python train.py --d_model=256 --d_mlp=704 --vocab_size=3132 --qk_norm=false --attn_scale=0.0884 --init="trunc" --init_std_up=0.0251 --optimizer="laprop" --beta1=0.9 --decay_fraction=0.593 --final_lr_fraction=0.05 --seq_len=2048 --doc_mask=true --steps=6052 --dataset="wikipedia_en"
Each number is 128 + 24 x the weight over its row's rms, rounded and kept within 0 to 255. Layers, rows and columns count from 0. Numbers have three digits each. The size before them is the row's rms in percent of the matrix's.

# layer 2 attention query, 256x256, rms 0.0307, rows 0-99, columns 192-255
090:110102134123100105139125144143115084124162127113155150105137156115108171147072112158141132165143123149084117119144078130122099126101119118157107135104108145162141127148134112147151131134112141
092:145124122140124128133160128110120114143122138086144113102086139109151118128138129114146123133143136148127130150143140131148133151093130112145095138119128148153159133173093101128128167145082130
080:131167091137132098115117152127142076135153132123147138132144141161113144121110097079139142146132107133131115123169147105105104091105126124192136125123140105129119124122130139160133081150153137
076:120160084170137098121130147101106094129100150125119135148135153153129100156095144122075145156127143141123121148189117106133142099114138147129098128082145146158146137076143123166143122149147129
098:090133086154128137079141125100132117148179155115154113129097106145132088121096117121139126139165139111121133150146121148130113127118137138114139131139137184116145159171098146163161172098103158
081:123133140159133167167149134091111098117119112131144105165097081133159099113104135132154182130104139145136117118129166107154120129093128172177126150121148106115162152144118072143111139094170120
096:135115161105125160132177114126166121149091096157073152067108150125127119124151126116114105094059109140138120114137139171131124188134126105117102094146113117133087131132148130105137135145126102
104:107168069145145122098176110131154111144112167116120140117126137132156115148113114106155128154143158140114103164180111121148155122093144138185117163092139163129149183126117132160138156146118159
081:106125100103156127122109150149145134155138102151111141044157154127087144139178117169145087151082099112094134142118092114156166145135160092093082080153123169148103134141159146110109116121126121
079:124153187129123168139166109105153094094113120099121117145076094130126072095056145135144170080116178122152120138159148125164088086105116160166086126166178104134174125145152097148104130089133141
082:090167195146119167139145098112126108132119143112109132179067115108178105095093113130151162123142143129154076111142165083148154124136126130152138162094160144119149163146152110154128121138121139
087:157132191135130198180125121108121154138172137138128075154102104111137088111164148118116175107124152125136128083124141125103099120106108151155111107149128070112178100115137115141112121138152108
106:087163187138152191152142112107132160137165097171114176142117107123143122113156130150143160098092163112140088111096158162102115176109156124136122123115100109157082127086140105143121109097172123
070:136158174171151174138135110128149126148116106111128144173090081087162095110080131119136194095111142150150152128145165141106100113105112151120134124114136111127122168130104113134090136141137147
086:177127067121098103127106156155125102132161118137136145099142180147111146163175144129086084150136148125082161138113089109115123085139153134136126105142143131138130111082140169104159126161121060
095:120102167135127149164176100116127153150093129149125127114119123116167105121142103124168174145103098139144109131113174126113147166119137120133113144084113066117129138118120081146116125087204179
079:156111124111123126174119134127100137139161138134119123113109131153116138135147148113114099112131113128126129122122100143117098149094118123103097098164090135144157080091101149122123106147149105
098:088116135175149158161110098123103125134157132154136150099140100143136149126140141128151143151112150115128082149130105115131099146099176113156112153181097114142136109106085114151141123138129148
075:074124122169147133106120124105159115103119148104132117134096105155101114093094127141148144106124158135154103125129129109161112094143132121157135135124149129106150154155153128161111153116090139
077:177143113126113118097112127123103143131150159138179138140139172137128152153129118125106094140136164091116153135077122136097145147129136115143123107109135158145119069075115168086131132131130077
087:147121119114116113176109138133097134128145112150099125124170152153053157130133119128105121116142142136147145114118084115130108095164096132128178111154131100120095122092150146101149122158143096
090:121104111080138136172148141126135161155115088130114123111159150105107124128149084114132116147138108111143142156119121161128137195131151117099118097163083092142103112156098098131130136107181125
075:090140120138166133138113143154160102122130124142097145173103091122069115087106146158112134103131188125142117118139122112148109099143116122139155154122158109117125153140139095118120144150093110
101:102109124152173097101110140089171111154089131080129129115108127116143077100136121104177138176128116123139119139146114149137168182135131108101154130096124176155121148154103108117143131098091129
094:044103117103128127125126165109181104143094130141132145113121133130132087076156119119164177151139100121141124146168142142122125137126136142130153155144116100121117181153119095139129112090130151
081:191147184142124148135145110107079123121175113128127119120114127137092156156116150114071093088132152100132125124086145142131120145105122123135076092122115118158155092082090150117108097153122093
100:118126119172089106158116109095179146129099173160149106156108138134133149153163162122110116126115163158122078120125175115113081129091087139126122149101124118138128119107120148119180152187146093
090:129131168160158118106163129091119154151111155133186130146126105123139111141116128130143178112173155142136080141112193111110142142087120122129093126100124145150127125112127127118093138104186128
089:133144163105126188138145061115052126120180088146133146166120133116110147144081126158100104068141137107174114108130129165100078108134110113131087125133105100148127080136117159105125115125138139
081:133137164169115116100166150131140117120158171134135148129123157185150102141135120128130100144144114122133115139167124104069122134117092123140133133110143105100165137145110145134164112142118119
079:160141137159136112147151089154086091126202123164101127182106103155128108144118147125105134129138142142145107090112130103152115088126118140118127090147148116110120161128075164122177159127135105
064:078131143156158138140131106168142112123118118143116144134114113133109121068110113157145163082133168147133084160141073124120091091143123156103143122140187121100120134157153122126124148140112174
099:139140097132122099109114112101079143108137074106129120156112104134148128172144104117147058128153155109153135126135158153124146139102124129136112114112134139105127138119131152137069120137122121
083:091129149130152136126100122105108131124105092087134137150151084111104139103100128140114153095111127133096108125130151112167135079109124099155091079145136099148114086134158137117129134177137141
105:139153128170152076120130118116128143158133150164152126100103092099157105138154122091155216128114149154106098116138133114153099136136148142136150118108111124117153134139104124129145132161173097
097:110129101130141142170144143139134115105112127153100124161132124161139198146139104091157126096151148157108123097154149134147093067125165154137162120103117126105088145148149149112139127163117141
091:135124129089070144124139138128099099133174113094159176113137141116119132107114145147086128108096121109147161138110087134100143173129105099156107154159151103149179073130151126150103112162116148
103:162121127117113127155162123148174112144121154166111088139113143131090147129105124140101155125097122122166119094117145125110106153116129118145089122124107132129126137159158124121144174129128092
100:133129120121144118165122085109102137120159120144140113120138085130128152122143105136159208135105156155113109085105147150151144152117150143126122104114082119110112143134094109168180120093171135
094:138104144108095096105116151151121119121141099101150133116156149109112145118122133150087056124140091127143138141135090097134169125113126104147091120160138149133150090132155135094114109167091127
102:160159104126110060122140134113182129163125148119122129096100110098130122147160105130112127145125134102156076127113134181116103141137108111131112135091083145125135135126068140129177134142085151
098:123147112146132199149154172133104110132162143157148127132129123196112164136122143134169130103113142152098141156124145114110127098117125152124142107145153108153127154168147127131147124136140119
092:143117154118136169147179096164126133086128128124155122084163136089110070131147130141105161148132079126125140136146130142095131162109105104148099094111136136117130103139171146149118164106159127
098:116130097136137101111092134118132128116132119146145158139152121127122123108110145110121121136132148114131080151129104170137108098115150136129122152123120132135116127129121123102144159139094167
100:111100136132146182146153085105137124128135121161110123130122109120131122132158115124138183146077128111083127100088169122117117154106139121135115127106116116111138145133094115151133121147160129
093:141140161129118122090150151154133093082146143141109129128144154164179154176159110094103105122141127144137132138148129152105117121159110119105114163101105137118120131141119157157134114095082174
093:117120122080098167136101123118086109121131095127113139145131137095118132095101105130097130082120146096171152154144122115182120107140147154148108139174128124122132112145153140113115107164073160
098:136085117122149178138138135102158119116111165152111101145098119122156084166141100135140134098134122125119122118138158156128145117101129156086123120075083146148131137094153145132159121095132151
086:135144161144183126128141087105108183195145128099133137134139113133143092082117091111167194143111123160112096108140079125076111141126149122106163098139129143125123145152074093108140109136144094
106:092168199145193151101142115120144121142153136160137153129139084174133110130119123102131165131134174133143086122148119139113127115125112099074130115147151136145132147109153142138154136089152145
095:145121147094111141151129167125101111124161098135136133127118165121142150123160161099121090089134126130083187113114153108115109109142109158152148138092140112139113138147150122116125122166149072
096:112117125139157135114130153112136113127108127174121099163116110156138154141134107142183163119130150164116090113145151152139101091162143156083153138091135106113100183149118107128165109126128097
096:099126140173090112105077115114139131107143140083129148134138118104117136112107169161128133127116102142129138164142105107124125148134090115151118129152168137149176092129158156141082136148149102
101:114120099102156082152059087113141152119116116097142144104153097126110122108157139132153114137082155120120181156136107119163120114102105116147110080155115169152121082118116147126111148179094122
101:129102133096160156118144139161153105118111164180108112139099135152138113179154104127138086102177147153076158114164200117114127162152133137093127117097120117122115141153152142120153110107102111
099:133131141132132181112146168173099136160165138126111119127120127134106139125106171126100176114111128136122101082104109087111112129157141122119118096117142159152134146129129105096148119118152079
103:121101110143150095110130106125133158139084171095157166170085104132168146133122158116158121142124151116094130118118169092157132112148134122134149147152154129135125138139122132118150144132136109
104:131136099128148143139128119122093104140154129133154152108137097121128101099128120150164209128098124110133113146077156127119130136103159107166131105100131123140111127138107106147133178110163103
092:145090177142093141103156138116142111103104141165091105150114143117116122138131115116070115109159121129136151078148189139110161140163127137109122161092119108113154102114145139144135061125130111
084:125128095104118115104142143144146143101083129099142130108130155126098143139104117088093058153133106104164131124139116104113162150150097085146108143157132117127138106137147157156080120144106138
104:116093082099060084100120137153184095094131115079080108108150123096087128113113093134132064083126102140160157140130146144143112122133095104141133159145175113107097094144150139150111145132116132
102:094123152158171149116128137153136126098136139160092131140144074127085151139107097124165149068180156154128142098137184127152125109143139129141128142160149128094098174121119115119131129097166124
098:144160135134112105121146191132120157163112163141163142140095137185147122154156109103146090128126144113112114126161135110118095113131126125115125177126158117117132140139110112121122134155074094
115:133111146087127194136178164132121094106138123154063099162137147141127123151125108100115110102146113116135168092127167132133126132180127140143111143105101084136125144162154125152122103115125158
088:141104133088078149144157144136122131152138130088155114109114132113156112118136129095146119125128112155124099170156182118126132118091101153127128118130133090132152157142107101138164135107115138
084:125114146048124163104156069131138165105123106117136089089120108129129144110126140125175088094135109111136132146132147132187128145157106121112144080165148157090129124185111125107131130084100204
088:163117137124138127176150125114136125112082124085126093154121111135152126119126127125119136136116114144109137122122144104107122132092106147140111154094136094152170125150128094131122140136128074
086:161109144175094126143170128116125108101126143107166108132098125122144110131107151097115142134144123162114120112151165124130128156108093144175076159110132133160180143168113091096099153135103111
083:173148173151127182162169110142110077107146110121131115091099107129127149112108107091110149134133109144134111112148158138115101128107106130145097133145151076142170122133067107121122122132155129
071:132083150136107129148176138152151147133094111155113117118149132120129089141138120141114113100113093129122156106109147131106147175145130119140102120133096103142105112128076100082118147135112068
077:133138071063116085106125119145143131110125137120103136108161129132099182134148125158105082118107109120102162132121095126137151113146148094095135100151130197114115126133176146134120125133135124
086:116152188149124166143144107124130089114152135117146124154088096161140099099077148128135173118116135150141089122159136135150109132087123156153123180154133135145164143127104107153131127108140172
090:122152066116125081061118123117129113127160162068146129135129144139114162155129121117105088102169140131134132123149078094113150072152141133110162139129149171113142095152154159149165118164095143
089:185100184134097116184122151128111144147143132154106105135144156141137105138155136129096118158103107149128127118086153140097113150122107117132110117131109079124133098089106138090139104141161088
085:120145135163154156126144117097108156117108133123127093131107085094119072120119138113169151110114122114160131136133169124126136138081128135185104142138136057121141154122121099140086127093150153
085:155100123107123113148107116135096177149149126124161116131166165160120165145191104109097082162145100114125144114102102134101117188162148094100151121145085104106125072101140161105145135137143101
077:172093085056107094155121137154108143114111106138103132063152174148121182156176133123107092127106087107088121127152079168141172151143148100098120108131129159132116109099146164144148138135134090
094:133107148125170192185139123139135136146184124158072139081118130108141107127147110136147140142089118128145097102157144143123096154096121119151096108139078055159117142113112104106146137098183153
096:123108131156133103120087134129113093116128142119064123164110128128133140105111134138114146140133152150131112146166131086136116066158115146135182163123140103100124160110180128140145122135134154
072:134103116098122142107146111154129145134138092178131147074188144183130191138132137121135093118135098096075099152132079167142141174155158098092106119179091138148113099090097167116142108117125164
087:185130097099127122123109118140098132140145160132132119122195172149097130160167135129098122199133108138123138120110133127085158117138128097121160125107095143106108109101110163084160130140141099
103:111147162113141136103136126110134084091131094131144166155093153141118129117079156164093089082097157117124122137144126161169122113144130114125148137102158177170095117132116126095109108139100124
095:070149194163144152136168116134154130108110112133128137153106092107126074101113095156163174067094164128147109127151170145144150142094118133136101129101162139118131153171107089139097119097132141
079:114142119145110133133125102154107126110096094123101141142092106133110106091082147131117142087127168135103107128146114101181124075137139161162145152143150130112127144132167107119141148136100147
084:064098132100145160107127132141133109131080113124124138127131113127150104070111124137146154126133114147128115134158121094140126129165114156147169163121151101104143163160147089134111113116125130
088:143125128102096162154119108118092142122205119162138130150134138145123165157110148140124108123138144109151150119095124155135093120143107141126111099160082106136149106115119154109130148152107110
095:110128147119132166129155122128171128118099118108132136140128108110160122102131111164172141123116110135123101132189142138123120156115122144099144163134116124092152167151134068183110111082114175
092:112111109118137132163130152118143137112142069156114142121164148091108167114164076154169159132141121123160126169104108150109118157156146113110136131163124123131109131126125117134115133088196157
103:124091179130135171124086137136114132158153145105115126188101112142153124130128137135102156110140144142141176089120127095118106085118157141133106102146135086136146065135132135120115090151114144
098:185129137129124133153163111107098106120136150125143117133095129152158103166100135123101136150123161111142099108142133142100129115096120112107121153098128151149144132099112160135168132118129131
092:089166169132191145137129123116097121150152153145127151145108137138141109099135096122148186143134152136138095075131139126137133065113169125164151154113120074142100138112125119039151132121177110
100:147113113123132121131121099156078153117127107154110108152144125122083157146121128120087123101148148161130126095098120093153102089119145126119130112129130110140125113084110171094146145134131102
082:174134070119103133145158144175098128080129141149126135157110161148186130142113139106124133128133110150121168106164135101119119099103144142097167153106181128122123145157097122135127106137099129
087:107100148143115094129106103113179125116093137074154140104133070070135082074150118134151171110114120113120133083107106115113122138138120138133139183147127159100146160150121108160113135098146145
104:106127076110146110133163152149160111127102124115078122112158137168123117099139091135163159149118121137119117174180165151131135127153116137135161130110119107122106173175118092138168176087092133
193:091123098103126147108147155139153111123109136111114106154112104110127126097124117127174141109128121158128140141148165140148129108153126174132139163129140137102156175176129071167113125104099136
093:105135079122118081119101108106095158134053164147134105150108143145120127114090133105109117154159160117147085109154134107155105149103189117105132125147106111109098138103118138108141151097153117
113:148130147132118145124153140176083107082154115168130154131122152127134157158131130098088091087155139129105185106156140139113126114129118121125088119130168137160129114135133168117143080158107128
087:120145072102145144131128144135162117126125092157092115137129142160115127139143123092127108133110174126155165110180149150140092116186110162100141137139088115145095173158104098125149098132176115
096:100141098101163162080100159105144128126109120148172153117164142139090167166141132108105064113125133106105171121147149160117126090153115128127102119106124140135115150129161147144111147136135110